From a checkpoint of a small transformer trained on Wikipedia.
Architecture: RMSNorm before each block, rotary positions, tied embeddings, normalized queries and keys.
Training: a variant of Adam for these matrices, 861M tokens, 3283 steps.
Each number is 128 + 24 x the weight over the matrix's rms, rounded and kept within 0 to 255. Layers, rows and columns count from 0. Numbers have three digits each.

# gate: layer 6 MLP gate, 832x320, rms 0.0465, rows 54-82, columns 160-319
# up: layer 6 MLP up, 832x320, rms 0.0441, rows 54-81, columns 160-319
# down: layer 6 MLP down (transposed), 832x320, rms 0.0308, rows 54-81, columns 160-319
gate54:127130130113118140123124127113087148152123096135113124145140111169131147109121127113124112133102145139115098132096171100120150143148135106146137111141126130143114154083129083103112102133110117135137145107127133081125164109125145141142085163122163142126119106132117194098145113081149090113150116115140109093097133135112118154133125126136121154126167149129149158089118138114139094110123120143096126145134138131178174151075130106158118127128124145103121122139132142157096116122107128
up54:141178137110113113131150140129170112133085135128142113146138116158149109166123121117103110136135118127148103136117148125175114098094105113141129154105142158115109124127138160138112098114131155115105109088137130092146123127130163139131139140103138116146167152117140137125134088098140146123122136114144131144154135148086115111120113150133097154140155090131078096122104099132122107139130164181138101137111133127099100121131161122115107089116136117156154139137122141125121132141121151
down54:140124106146129099147126124126102146163122127131132116101150111115162136081176127140131139135094122164164157145144183093119091154173182124143109136150127155121116112151143119149126099099131150098128121151146120110107150142104163142154147121142141157124141131089129121127132150123108114087140121111095122117144088131145121151114154145135146126136138125133182152119126143159143130171116105116128140173117163103103131140079110144122128133093101088141166150164115113123138127134162104
gate55:118115143081160137096090115112124141140096138119129109120139146129162081156135126157127148136136142093133124155169135110109092169122099133130133133133138145120134135095075101114144103111141135173142101125101129112101170109092120173133149139134161132137111120090105146108111151104106156139118133137123084095125099118124132107138104125103176110157102145101136169132122150117148167131111155142162153071140080171166129102156099083131118118141088121141154127123138161108097087148127131
up55:117147102154118131111123094137031109123115154120108124113162139072117150127143112121156151120118161136117092151109135114128116103128129176121100118130134108109188122130138129177142157111139117167118135109087142143088155146146145120156125051138105172125044143116118144091122113141075143144113165165136145117098130134128150136098107122126141099139156117112172098169098133158083136127139116140124156148120112113144091144175131138151093125131123122084126141101101143110136136124100137
down55:116129121088099103169169109120147106143109118172164141124135116132110137108104147097179088157147128156085149158122100143143131134124160111136128105079111097130135155098120142091107119135059151113137090121149118120109118135104122118142116092113122113085147177065133123120127111102139177117123056117114116137116150103138118118135134147122159125143125108135065132150119114141088133136171103103098098083150128134109117109097120112112147139129090096125151128114134142142142106073133145
gate56:157120169136131135097122116122102124116122148061122137139139122113126103093114119153127133096130066096135159134095119130126111150153136107128140099165112166128135155113135128113130109092149136138129102117116151126125140129121135149158144121078123113160114114098103124145099097128128145130167137100092104103171131109125126127127148129147167141168154116121174094142145102125103082110100130088074119098128169098156129167141121119151144126130130077148157106156166124170135126177099118
up56:143107117154091138105121109110121134118119156077125109141166110151065111144150104154171162131154129119089133129180135134164084157137157145114133093132125097095122150139147165140145090116113158114113143142101124151121144141142134114145087136154141157127115127113132094159106100128143129127114102110152148149165110116118143140098148138088121190117116127166122117125131119065132121156135125128114147156112112154121148118145099135147163138168142144111116109152141123123095102173141102
down56:144112127147096162177187114137098094115094092139102095098115175156106171127127132122160084181147106120123154135137113122110130137157097133155091136079111188132119130139102115070126102138101146128153118102140129143154088096108157147106085155142113119131092112102126131116064137134157100137108093081101130159148138098058170104167141126142134144135128150089134159116100137150120145187143152091152152091155198154124132119159163146156146131134180104127104106125135138110158146165127156
gate57:157140093115131130156164118115144136134128109126111139124149130123117140145131124133114142132147172091160113141149130117140112136136135109116139111130133138113127114096123123109131110128108135136136147135093133148096111144126165133134102152159157144116159128091125152151109106136132111111113141154105167136134106106118119138126083105132119119105101077122119145110146131119140125160130139140137148147140092136148123168132127126132117106129114137119135150147147155107108142106138119
up57:120152103159128116113136157146146175123140098137161137121126139161130104123115148116162120127155141149098140122119145114136112137128158118136113155133122131126116123156155148080107112112153100102132139137094078158147149149130140160121140098122142178167116129118126127148132130141147121109125144108117147127152115117136122127119140127154148146148118143122129120120144116156134160120126096123132148090146140127141134155120099127131105138125103126153139138128120107135127124128102131
down57:143123157144118155160135115142104117140119128118117119195123127133110152113174114116141113095128117151140155158132137116095129137136122149143129133132145110118145115107092133116122104100133153126121110121120148107098115129120118074124122163150118091120117126121125156134165112114150141136154132135102121080107137122141167127121111153115121125130139119134145130140114137101141113103127107135109118145098133155145133077144148134129175124135119103147165127103146118126129085124125100
gate58:159123130116102113114116096108073109146180130129096137109153118081118172154126093156136142121149165105131154132164137098119109081154131126132090097162118137111138099139157090137156116102136077140167164131132090147150134151096146115096170141127129144134099184116145144108151092198114149135165116103153103122127139085144130164154151131151171112101123089129105131154104129123116114134154121107115124124174077122130169149104116137074154124110080070118102103120158122158085114157131133
up58:134121128130130121166118117144109096123112143121138134157133130162102156146122182154105117125119126125121135139103131140131156161114149114148110164163098099092135145108103124139093141136119146143081150116137147137131118161143100131126098106122099121112155070109132158083160136163137183159149166106116112100126118176134075137159179119143112126134122126117123119152120111128133139110146147137126084105146157106071113126106079127148178119102152168137111112140113183189106151098179108
down58:112147128100132117111110115131156124142181157103132152120137129141140147126155072157101129140158144092154133101120127164140118103131141123133164124132143097154134135157147134142129120140115108121167180147141143144126122147107097134132155139144152130145120138119130123125140127118142146116150106123124169151173137148134124165129122158147191131155114139088147131148121124134145133120133124137107131110105075137144177162136123126131152102100156151114152161130132128175144141149151132
gate59:143118077061127105127138155160136117125102122141128114136115144137121141145093117146124095150174114119136101105112121152140095156142137146159094125144133136141148156106134106086103118163159125080132143111160114110167113146115114148142148169136113132094108097121128154159155169096179124097090122113108122110164129120123157147110162115084078120167165195145133133155100086123133096103108129078115074096109106114150146138133177151120130136104147098200174162167126161106096117130159174
up59:181134139102133144110159120164103123139139134148115143118105132090121106115152166124131122138125081139108113098139110201127162135103126119173124185132105099115124145093078079138145140149145116124140089085181146119155110119163138115137132105108139103133146098141115112115113146171109138160135157099156081110111107113161088130076112148065126082086121141147066080156130078150150157099157141136141135131089146151120103117115139092119143026094125137153138097143079132149157129134146145
down59:102115110144096174137114129106155129165100117098100149168127107112147120122158133129096146082169120122118100155150106111139120144119201128098145118117104140128164127156172166137094093133163171126138140129081115156101145136148146106152188127082133141107138154154108080137143085139104134127154095125117119125134102169167132150101100093107125161111140169134090145113163155116110078101079096118067120183136114112131113110131139162100157156141129090137138059072090140124123127168148095
gate60:154134146112156124084128155150126153168192110127110118159139135070150125095167150153147147097151082110104110135120169120094118133175154145148121100169115177120117119161067082129132124099099138149182126140122140126158139150066141135081132154059152110172114113136123132113120123151113106100109091145088106140143125171174128124097102144107117115105145111092142138109117127161123151172113123122134149091128120169165161146139126190132116134104121069083108123123104116133184150132140126
up60:159087163108122130125084097110149117086135130091113126144121101077100153136131135125123113110129189125151175124128109137149143143134109135187138116135149112100136141105155098163079130155142145150132112130131118120140104143113100157128103140110096115102122157178139136117146129160115115116112093103142121114166137095080169124139139116117107128127120146095156150115163136124116136129134126158107107109078125151147100115103111104128106119149098167147104118109170109196132125124153141
down60:123115120131134071165141091145110145122107114121098139096112177116139164125109070101132130107105134150078146148106111132074158173171071174215113149121088127104150117122150112135149161091150113114162132098126151119141136170125167147151104158120102133173155167117101149130123129130137108151152171164119132088116166127165121132117157134116132143151137138105148112121138100180163156107119121105107179094140124095083094128144115075152118128088150139107114115128062105163108114162151128
gate61:111151169100152080132095115097112115196132114118131109083182159127157156132124152135155153105149118120157141143151084104133126148097106156138137109137096148116148131131112119076136065082140103099164142114125161127189136141072136129109112181122158110097136136114126108117172123137130122126175097102132160103133103128110143132087140107107154128093129119098122122123118129086127154132137128125114141145124156096131130128134152106115151144113130064142137120137130139111124139142138115
up61:141157136095215099074169093151132162113117140149118151130097127107146106087135129138164110160144100132093168131126105142178166079040120091113152146119106121143126130093117140131114155116159148129112154144104124136135158159169118110126178173142119099128120115112109138130136136124112163125124128157108131162143151136121121107124127138107127082112119099087131117102141105134125122141124106194129140104100118133149135107113121125135127133102121162157101143142153164145111152139132121
down61:118113103124081092139099118135141102113108139150121136104141166095142117115141081140118112141119165151095109111115123200119111130113128185139116142136109064119122084152145136052156136155119119112138116108125143122130124111147116087135124141118149089118129102130108166134113147106121094110133139140144125124089115087156115147182146135064144127123143127125091130153132133145097127131136138133170136145112096134137118176143118136111198136087148107115191118130124149087122109171090131
gate62:163136115128097095149132148173085106165147126127142143147157151160120136049154141160114118140145105116110140118136122178083110156151162086150126134131088113117121140138121088164097085159163081168122142091112137091089168155087123136138118141140169177099130120113114118139154134085061149113170136138141121128132129056092130136114119130082131133191128139117125117130123134132100111150130135098117136128156087102115154158097095120167133126182105153133111121117130122092106124111123104
up62:100117110088139115134160121188147111166125108092127116132186134115122136110098167155143098114119144074157102127150153121112148106117106128145141126113118123131105089158126123119157110122138107131132119190110141153121129112137098126147106124104122137099103154109122150115091046142148099137187126115135156114147150132122117114139136115111148169163125109143116134167105148179122124125145091149107150124114088089136104101138168105131113131134160106087168105120114098116140137167078119
down62:114111097103104128138132125109113142128121136118142144123086179100131119123132134112110118114138105150143092114131135155135139096119125131112103086126095080136124118067126117121129155158130128107140138155145131110088128139139126129105128100140139136117156118139154136144135143150110130104105133104105152120167154134112123142092138121124141101148141096106131142141110105094145135110163116107163137115138112113108085122100130137118145113117138174127135136141140161121114128123123153
gate63:074126107133097092094124114136129122135118119128103102165128139133091155161138100182122137144125096137106139187124138140181149116141159151111155123142132129104122089128158118129154111075101112120161121130122130132116104147139152134105100137134135147130163117143118137139128135130087137120124091110121112147118122106142124156147113101137154093112155128157120136135125137122125089152144103149181114178131136162159099130107128115124109167113106136095132132110135121077141157126117125
up63:103143128147175111163082155124107090136131104159128108092127131122119119123098114151150131123127150098141152114110135150140139165137145135135110113152116123153139147131095129099116109117132116134110148140173130132107126133157114124164139155138092127114100137171145081116119118124125139130101129137127090145125160108147102095155125131115155132125130151065133145125118125135119161110140138146135108114126137088134126139109146152129118130123110145145132083151143131139147133127120134
down63:078098100087105113167160117133123149127133129116132129163141128136196120169114142120116159139141135133108127162142123142158109120128103133144133135108170124090115149116139154125136123121089119114155121105081094143133118141121112127139147126139124139132158174103145134143172124115133153115135104109127161119130115121132101118149114114100146167125098144137144134116094104125139140140137144118144145140142127136115157141105118096081137133121163144089099155117142093140127146101138153
gate64:142132125123153158111145064167138137139106108127116132104136140132121142088104133132171136118112113138107132122137134171139067128138143080097133085149137152150115158119110109155119137091142142104130156121127069136139099101146129175132132180117135121091145140086118121128129071151160051139146123093135120117121107139106147107167130110132129106145101090133150158150164087123157107113092122132110156145119151137105157128101131133162122134092121120174164119149134166123107124143138095
up64:142149142162111121068130172159153087114151080125114132136092139126107108121076156125143131086130131114111122153107120129129168105136131071161136141121152073094140156102100146164136169129157116124097117138115172110111090137131124125109139140150170138137158154133116125139142172105074109089142107100148156103110099129111114162126144095133119088126125151155118152178130188158141141102144090128124111125155143118135118115089152156102104173105107113150122128119124141180155155132071130
down64:128137140134103118145121141103135147134149096090150150096147111115118133144165131142140135115156147113093089084131143142163098102126135126134165134137155139139123124150126161143106145162130129155127095109110146153146153128088118122162157126095127172153116147108099135110126129096138153133107144131133142111180126144124108133133094108181144156147097200117161111162115133120141116149163115126153131089121134110115115138111140163104139110153134133128089086093131126133182159113135139
gate65:129149166125155140100105129182156109125122118093119155158079144116114150103149085151138124118132144128139127152100155100152106094142137176107174143148147144127190124130113125115118131136143132137134104163133144121114126150122128154139144139118165156125076079126180191125088169118159134168099084106098153087108128176170138150122115074109124121104165156063156170144108121095192141135106157114123137141122103141143137133140144145135160101149147157139131107153122115096180156123116106
up65:143139178156155092116145139072089139137165104127119099143121123145128100141154131116080116134133121125142156090168115137091127114118107138144088095114105113139095150123159112121145113108151160143128159154132087107133078153158126141150121095088117211115157068133121129116127107098121095105143133076134183142130141128140082119090110133125129150141194117144180097128130163124118151110108102074129132166146111138119129125106126112154131177139123081189077153109120131203133165131133134
down65:099095114111131131149124158115151169113119141144157126131168117126152136112122118094112127118214110104135141143092126122150137125130118163128135143159133121130132115108133126157101104137095127133112127171121100104150166153165094088132144098132189151170133134139138126096145149129133148085108118108149166123162140126110114155139054141115119081134122129140139144134199101154129142085166132142129137149137107082146108126128115147113103124148138180143094142144120121111116175182135162
gate66:140126085099128128135091134118082131156109163135116099062141115147151143162136073122132109108124134133168146147081166145127105130158123113165133104089115106169160148069117121096130156129097124127132165138139170104105144125111152160131113185121116111100108154124154104140134126149096102140113107111105153116077101117118100152170097092098130103166131145143121159101136117087129114118091134148089115093139154119133175126108172106133109107112149099109145169150155150121090146137096169
up66:139141138144162118086127094109122128129079148137152109118093116071146103139143131134110139174156133113185150135131130143147143125101137140117102134142103165126105130135134097145159114127116149146119101107106155121097116110122112108161142159100081172130129127130119115155107117141110112137131085133134132103135111091149107143088108102158164140186152121147149110124052107109129173114179153122074141137148084144098182118132102120129149127173145070120155121091125085079102133153087112
down66:110145126104128121166095136109086148064156135104115099107081073129132117125137124135153134145150089140133127100135125135110143144108154165144121133126138106164123108119117144068115157085172130159134149144159142125128119125154099128127166106070134084146179129136145139107102101104159118108169165096107141132089130118149065161139149097137132121138066138175109111129132131084104071165107078119138140108131116121091122140094168113142102088117157121116112112086122148083109199125130082
gate67:112123144130125103174106125158098150131144112153130155093136166117100124112139129122113138126114157127078132124111204101105122115113167128131143128149146127155126135097107142114142142106151135120156116144131125142114116140111121119140076104125138138130112117149057100139119108094127095129130100115138137093113088116127169144138152132101117135135158144133123128140152117173141133124142112104139120125142120103108147101148157136099119127141114147170117111145135156123089125135093161
up67:157090120123110094112097092065141180127153146116113192156108159088101114147109111125118119125139150155141122093122127152113088102133171109090064162144126139074126114139188118144127097166155118126122141125128128169115148145115116138141135119125125099108109118121118121123102091120150149117100105110096146088173115107150134127131153114136112128121127126160114140132122109121150167137157129136125133130148127162144145135132132143148155151140122165155091137160157156175147116130132132
down67:161110144088140137121149124143135115155127108167133128074130140171154133136112158142130147128134113118136144155122133103114139120130143112164116101108135083136101115071164128096137129158123086121123159142111133121107152068127103171138159106161112116111129131130121166084108131140070115158073097104111114132124123162118126127141131143152198107087124145138143093115117161132124171197138104117133149141151192145098143119137140148155108213120150129141150101126109115160108127121119168
gate68:126113114127132111143129115126113134114137119146156089115140130123107109115133113135121172140152142123158104113103141144150112124101124139128120115132128141127116098134138107144136089131164126129101111138112133138126140152113105112110107131143125156131165113095146127117122113128137146128137127134121140129161120141150103119146131136150098144143128115102117136121086113144122139155149144159130149149106119137106116150146126153113143099080163141133109122122132136113127170126132101
up68:152118128115138132131117129136163118121120135133125090125129157170134104142117130096135118147127125136136107136155137116143159121120113150131153135136112088135149142130120146103122103106165132115113132127129173132144140096140133146152169130105119116125129147138127113107132132115130125152141140113127143139120117137126136129145132138120130131123139132156159139177156127145132120150112148150110130127148130139081159130171107113161116141132145138142139157166126141121120125106113118
down68:135116130136086125094127123129114142132115122101137115119131116150143136128121131155116115140124132128125111111119127147154110134113136123127127087129086157117132088129138109134122104138116145103143138125111082084102109130118118118134096091143113110154126127110133097139133141107125107128114112124124123134145147125128150128133116131163087132166125117133140111113118125117164104135151109100133149156117119138147135143135146159105113111146118123118151107077132154142124119134157136
gate69:091136140100130166111103122175115106101130125124091161147121108133158141118124111131139132131130119139147126080125136156133153114124163137154102138155140134138144129111147109153086159151106146166161134114131150114147114147152158133118104156102093109164140145142159097115098117145127109152163116141117131098094139139150141123137118141139176081123129118087081121149112142114141117127123129144136134159113106112147153122147119127130154093094092153118122154094133145100154123143107140
up69:161119110129142140139122119114117127146113125138096137126154132151125111116140136118122096161091128115139123133145145110118131138133123089097167089115142149138118127162131142126132145091113089135117115141110135113162148136150169147111121113102136118082113141122109162132142077117126126130115153126131146128115108120146103141112107113108133133115145123131107123157161148120163120153148090122146129151121138155113111123109101098122114113103108116163138137161115102086118123097147118
down69:116122116092153117125112172148132148069110122153086150133130098109155134126097155131116185125141157128091129092117108163119146085144158112135159123119127127119153132122193173166124157131089124182143130118153129130121114142121119125147120147144151109122166140139145124130152140131112120134123156142126142147105139119110117144139138087125113174139092157140105116131082149137158111161113119091126151086120162115107131140131126115105095079136100142123115143106132131132122109145152162
gate70:116123117108128133151108164120130139169142075126107112111143110157084155115110100149157180149113123129101107143151103131124088134138177133163152178105126116142159126081096120129127106175126152139107161120156143119083099151132140141108100171087126121143086097114106094138165113124168105100144161129119119096114160152088114168114115108125095113110133177122120128100159120133113136107114148133126092147110160145139109175140158137158160112114146148151128132166129145121124163117136108
up70:104107146110115095132116088147097169160108128174164172104101115146178118114108128119125139164112126131154171131144120123109132135104119123120091127117174149119082100157150126086151152102139096118128118137105103099124138141098140138135121110135088134150127159119113134117136082126132121135181132136123113113143147153130102180153105136077128116111141085079080129123158148159142151133154131167114157144126181161122139098135087124104118143116142131156076147168107128118135129149157162
down70:175142134105085121096133119106136099115111137098119150135157110170148135129100151135163125104140093136144144143137129109139154080127096119111120162121108091136124158101142153111141090094077130122160114091131102113117151145111132176128104127120130114100080074161118172163107135139152123154114088117090117158140085105123128126142142139136168144128118125098134129146105123098119106148101128140106154117130090156148127125109116119134139166174156116131112143128148135157124161111131124
gate71:108172097070147115125148127137119141084099089096129142118126145104109192137108118154137116087138156125124126130123166113078123129164162145178091107128079148144109146129133128087146133090159117178141187082125181098104097153135139124100136116124088152128115089116137103110123146161099094143184112135151151124102060094175172136143131085153144097137141166134166107123115092141058123135080136158081137103124133144128134077125139127064175083147122119141111128091156143090166110138151148
up71:071126137153126149156140105161131129115099128148147094113071120100174094131084156169168160185120108166146138131181111067096080117096153083109136189164167134110138115150102127161125103152185142090079129139128094141175084139115094119119138135136136157176175169105097143120135108125150119139114094066146163088119122129090181120180096152063120147111120070126143121120116124120196091140148127121144083126112060135062158102156099096169123162066148141102175138126064097116117128141134163
down71:170137195169204147121109107119135168117149095108164173129191097113145137197154163117115098125124145160120154144102083113177124142067121140152131101158101173114128151134111128119095136118091138115194174191120068106142163158156128134115100105118149104131182102091124121083143170166115127057079146069149114151091112125096124078127181130115139098137152179134110093075159112123137138093122114152078146103093147158156059099078152116132110130150093178146128132122110129070145102136087154
gate72:162140138110134131149103131189129118082105153124172097132112129122130115157156134126107148128143124135155139105137132158145121143161114166127120126157134134127106184114084123129104135153125112132116131139115117088154143101111111172139108120113112119084116113144142158141115138086134106129138149127146168149102106114129149118090127135150132129172128150114117114122086175147127083123110127101074156110147166162110125153133108132139138104132124117139134138134109138114167112148126104
up72:125106150114152134180129095135159121104139118129148103143130143134120119137112118134117119131123107109129137129118147122118116096118134135085143082151132140134104158136119131138095115089112128129127152138142120119110135114141126132156112176124096169086115147141141125116093136113150130116131110119097104137142112116125114153134135118140143100146152078150136119112127135153127124111133150132155074110153102142191137103136110131149130124157117109125135154098084153177160153132146114
down72:096131132106146142126137130088144157149123121105106151119146093155131128136189136123101150150134156119157144161108131141166129093158119129160095136149104128113124133169184129142137115130112124133115136123123133115125160154091117110097112101131166092128165130153135095077159153100140126122076102119174126137115099160086161125120128173096106147141120172123130141142109106094137134160087096148077143086116136142138141115120144111107127102135160119158090156117181118172105056137096119
gate73:134168083098084168158122145171101143106126116102094133150146089135104197114066146153123082148105131136130107157168143139104099110157167180139151122122123137140135141124130105088146079101150163140128103123184111112089131147099142169100076113092146119148143135115164125107142103112142079148121096176140148117128148132123153122163187129126080121144145154146124140154128167168111172096085103116096117087138146104136137097165142127157117091142137138178166081183127136104120154158123147
up73:200134099111099178132155072083137158124112138076122173169110080154146097152173131104122124202119147109118105110139103109147155135164088158161141130141165119172170120118146171103138071134174098140102082189195083106138189126076149144102098140168184086144152087069081133168160110143143145114109180147152114158139138145112103112146162103089134146071089147125134135114096149090108129074068157118134105035130176152146143163083102124109146137121149123113092093143147159119141104157087146
down73:170141111129116141109153163133120100117102119122138122120174094141139079088110144139144147126143140176109164145149113115076134132175121100153143123117089123155160113075118127156095144145125127150142071103089128118070147094132180081072124107151127098116121103149144136144108156115102097123098111112162118104128080109198111145157156156105161066110048069107121089086105095087120143169088140112193120129141116142113142115143172138128192160066096087132180147160161131156201159157129169
gate74:135123132122114095176131085128154109175133146092100141130119131120121144124127140115129115118119144122138107180149147137136122125177130104125125138151090146130110138152130139115149108106137137121098160118160134146159128147125131145114118100118125114101116135128130134151177110136119126114135150142160142147140129135158123138135144136131143128126110163108131133104125107119147121121120123148116149126145117161113134126101106141076184114167104128160117126133146127116122105139141159
up74:116103138140136130150121149124161118152143121140152133148102130100138114074144113150122156116115114076123104145100121116151138136141124155089102146091140138115122123128120122101126143118130152117142156118177156158148185139114115148126183100129106106154071094114155109120128156151130150119123124156130106086102127135106148131089144130117124127133124140143135142147105093076123148109120143130137124147093132145139167119128090156117178100156087135135132098137149112127154073124152131
down74:085154123130145134110178113135130087171138099123115142110127145120111117152145152160131144141149130144121169132163106132115147159151121143116146125150119138125119165149155115166151154140101161108133138135110128145125120156116127142115143119105074101094104129145127155169108113148116106142122139134144133135132073120098123124123144122150133141120097120102146127140101150150154114138142116157127137145138110154134130128119139122130114128116128110094111146116128126074119150121115138
gate75:060110121115125124128143146151126132151130068116112123140107110125107141129109125161168088091118135101105121114113175067110156111171131144122124097128128165167088181117086104077152120089131185128120150118171102116090085125139145140131150120145113112136082141122088148147144124137131143167145153127159104146120111108133175177111198101114164131189119091115190121174148063158151137078168109121141075147127130101129162160143142120083155112164122128141117103127123108143143146174119115
up75:185109101120150124156119140083112118099146168113095116137143141143081139119158098122073131090110083132129120073147095149096129121150118118126160166126098127099126112121134115134128110121146102142128109158140159133176127104097097115070157081108096135105146121163171155142168118136141086130135188152089116141095165094185130133176128143202140131062154142157136186115079108098139122155134093138142153151141177183156108080123163160101136119079122118071142102136099148114139119093123141
down75:121172118140117158154145156110111104090112146147120099104131146139133116128141158109105117102080113113130118116081110130136100190113104116139125126157108124135133124111158147146114121162126151156112144159124121148096116105161148125149153081148115150134124118112202077118070134143083128117093153139116160141127124127145108081151105154156162098111137159131136124091112086144054125130145183128107162120127121093145092129154119127110108158110128155112124133113142112107143171098174098
gate76:145155138093166085127146128144122116116092118113134132115120098115149137141090150147117136112132108133120172088157134119135162091145140133152161122157123117162144125126083111111137100146106165163159116143089137090110136121165151171128108147114161123131098163097132144143169138124133135110164136149116096118059105123110146103114170134144151124159147151171124115185124137130144094120135100140108101126123144155124118150129121128146068115104117090136137133112136126153135106164154141
up76:127115124095108139077120113130154125117123122148133132144119121130139117121138139135132124081163128103150153139126121165127132110109117107108132126078117140152122132144114126135106114133140138152154093145177117147124168102122131122135136142151101105160118104142108120131116163156140145116141145113105116082118113131134163104131144109125125131099122159156149143134102109104089149130141107104124087154150127104149131133131123139119135172111115104101121093147115153130153126119148121
down76:132146112126163106151142141128141119124134080125160127114127105092134135120123137131135130119143142114096097111116126144054145130173125121138136139139128147159143086126135148126116092156133108112113072152125162122134135097135144135100133125119116155109141134151128120116117133129119158135127111124106097137126129181145134164139114112113169107144150102141099110111119129141128119122105146170178102137156139097105100089158121152130116134109125147130146098144110120174094150155114136
gate77:136161110139125080154146143124131114141060160089120131164132098143132105137092125150106130132151138124137109132131143107152067153145133171107164107128152142150140129096097137128133123109152131123122162113159116140153165110128139181121131153131111131116127118119114126141139082139146080165153084098129125075187123145108144157159117108122090107129154173154141133164144136111118102148117113110104130119159148122111154130120134167104130104132117143100124151118105125101143118114121126
up77:109147172154073105128125128174113181135114117118117124128114125112147101196180134129155105139100108132125095152148160159135132130097142154080148149114136106073103164128143108050109105112148168136143133102154112177114120143134121121198112153139075183101159102132102160081120142109180163105143167135143124133078068133139145132140104111139151175130082117117112115136084103156088124121140127147167126150119149137162147105137113164143146142107163096103141134171141197131115104116126125
down77:149141125107129152159103135128112088127168133173161163162151125110130138145143127137129128156169100099135105092128137130118145137108122194130134156126146070129073117107195130130154114115140123127122126108074111129141131155118142085108141131136144081135118099107130136123112121154171104084126111140073129147135125124100154113140093103091131145166102063110178148120128111121084145094123127179101128138132200154106119135152118113136146138132103064128121146102094116095133159145121121
gate78:111125125118141126137139111113108138143148118064115096115155112156088126131083117188140093110148137128138140147125165120098082145139128148164114155125118152130156115117117134083137123129116162094138136138138124115139128113114115144111111147080125119124125140147120103154151138106174137121146131121134140141076119119100155117156103141146167116143143139147149118154163081143133153130137147110126107091118126115095158158148167150127090111145122152141150126155160158137122132189121141
up78:121135124112106128078144103145065126158109114140108082125155088125120168168121142106176099122147104102097128145124108094129097145084134138135121065106157152116181106097104176142093142099123117117165158149131133165116112155116115137113127134139120134087147112102134105118160103120160142175168114179137147125077146146127148159157124094157154143178114127121144133120129077126156148147134116138157143126130156109105106185073110061156103123148136140119162148135147162128155096121085103
down78:089120141154119166146075147158135148054106162121070162145096138140154069072130126125127141099137201155162114118126130097118095150160131125177175146108140134103084119103129135134135117156134113140142124103128146111111103134106150116169132140166136117192117139152122142098091142151126134161122120148097108133107140108145155122123119154109112157079155127120135114164107153132084134115124149148139106108126181149141110105156149126107125163150108082094112140125117107131100116086106134
gate79:118191127142094118122125122095085130145138142120131167125142108113130122164144095116137147113139118138131097104119137141118081136081119118129164141165101174124132122156094099148155149125089096134158101133147124138129157140148116119099108120069133096145080108124147121129086133137120129142088124166161126129115111113107130113108098110102126123096123140129158079117111149132151101113170107171126096131131120124079169086182120117093140123110146084138153100092143148105112154125130110
up79:134166128112147161128152155106084125089110145103116117135110133172121142133106159086110159107115148133125127117132140118157147114118140119131126117106106118127073113088146143121136126091143173105123161148133186139102099149157143148101128164109149155126131158157125118102120129128154119129133143150118122143100161132147111110117124126135164164121163135088102144107112097116107157138128124100124180163130094130136089118119133128148112087108151139105121140133155141131109113125162100
down79:073116120091100124169132129159141146134102146135121112134146159095145147110152084088091108176124130099134116167098148141160104135184128167115122102164152113170120116130168118134139119066105064168111178139105100156141126149111108132143086099116090139175111113128142169169170115159153107170133171124129172127113097137116117124129120146110137115135125129137134137122149167143129110102106141112115148129075096150124113146100123119105139108117142139130129110123099147128109126181111121
gate80:123168111115127081085154144142134145145150158093184121117125122142130137154182120142117117139141134143108080107132102129155109141128122131148176102092154130108151171111110132139151098078102121125143146142117116135106116158140138149130079148117161206109104141117104151144129116134128161143103094148139099152129136106118138097111112101126133104153161103107127153117161128118123131072126075128126088133084154103134133144103138133129112137164118119132153144164156146126153188115094117
up80:149184096140119123163129096124108086090077173141132138122119160145134106102130111111142159114116131139132100114129111117092086126156165110161107125090147145129100150170127100117159115161146141130083097153110126148107110114113077103173144098158065107119120169121137109167116118126170112086151121102102132136155123105132113140142115138120128155110145130163127150127152121138150101111087098088135128171092153103109142124132092120146182112161178139134096113149123116141122091147118095
down80:122126105122107142153100121091105133143148101132128085108123104144148149116144176157137157097144134097149129166140139135145150094114099102139125173157161125159127116169130139117117122157156132154152144100147123157137095129098095129106155119120154158114154099121153112094142158111130130130129114171119133125115142155101109122147109115123096184144126101139093126137109125109136129122128148091095133123140135121143095065148120074122144097157156132108130135104153136155135098170134106
gate81:069130135111104149069155127136174125160148129109161108096152150097110119140150157157167149117152175112127100103095135102120109165182177105180158135101146155101133175115142120116117163125146153131133134094143105139119131118130154115135125141131154183086125136124102119120101184122137141078130125145105112061116124101129114099122101130104114101147094119082129113175142165108102108111140106097129148102141115116154158053133130141141096079109143103128128127113114129068169106175121105
up81:121119116106085159126107117156111105115143163135091068122146148114170147156132105129146105144105129145189149129129117149135145128150121148134150101116107143152161135103125120169114137103158146111146159153169123160146157082168125145151128123129111142134144129144100132131149117101144128136109166124084101137125167137111136097156137156143135115094164138134141131154089104126131170101135152138118167132120140155145099129109127127103116126074123100111143114119144122143134176146144170
down81:147077149133126160127118108117151157098118128124152113159073132102151103167142107099112112138142088126133168151106067154147118141128111152123132121114176120096089168123113126127137085119126132157121133131096161104134117167205151184112101171076133161095124129092172105137140169140151113118157189121118145137081123142113095094135113114180087155170165143086132114097197127119114111091125148090152133123121100134140087123124144122159115118159188141096136094129140103159080147152160137
gate82:099121142126122059102141117095090101159126159139084169180106096144134179148137126147150129124169129126145165121101139099143084127101130123140190104175131138152100135166112072137152102117128138194125059099137153156143149135126137119098115141117125119164134130122091154140143131126114100122166111122113133113116103107133176105131138092087111152091158091125138110135150102113153089144128074078119139111145157136139124088139135123113104092075135141131174144127147192096145156142117088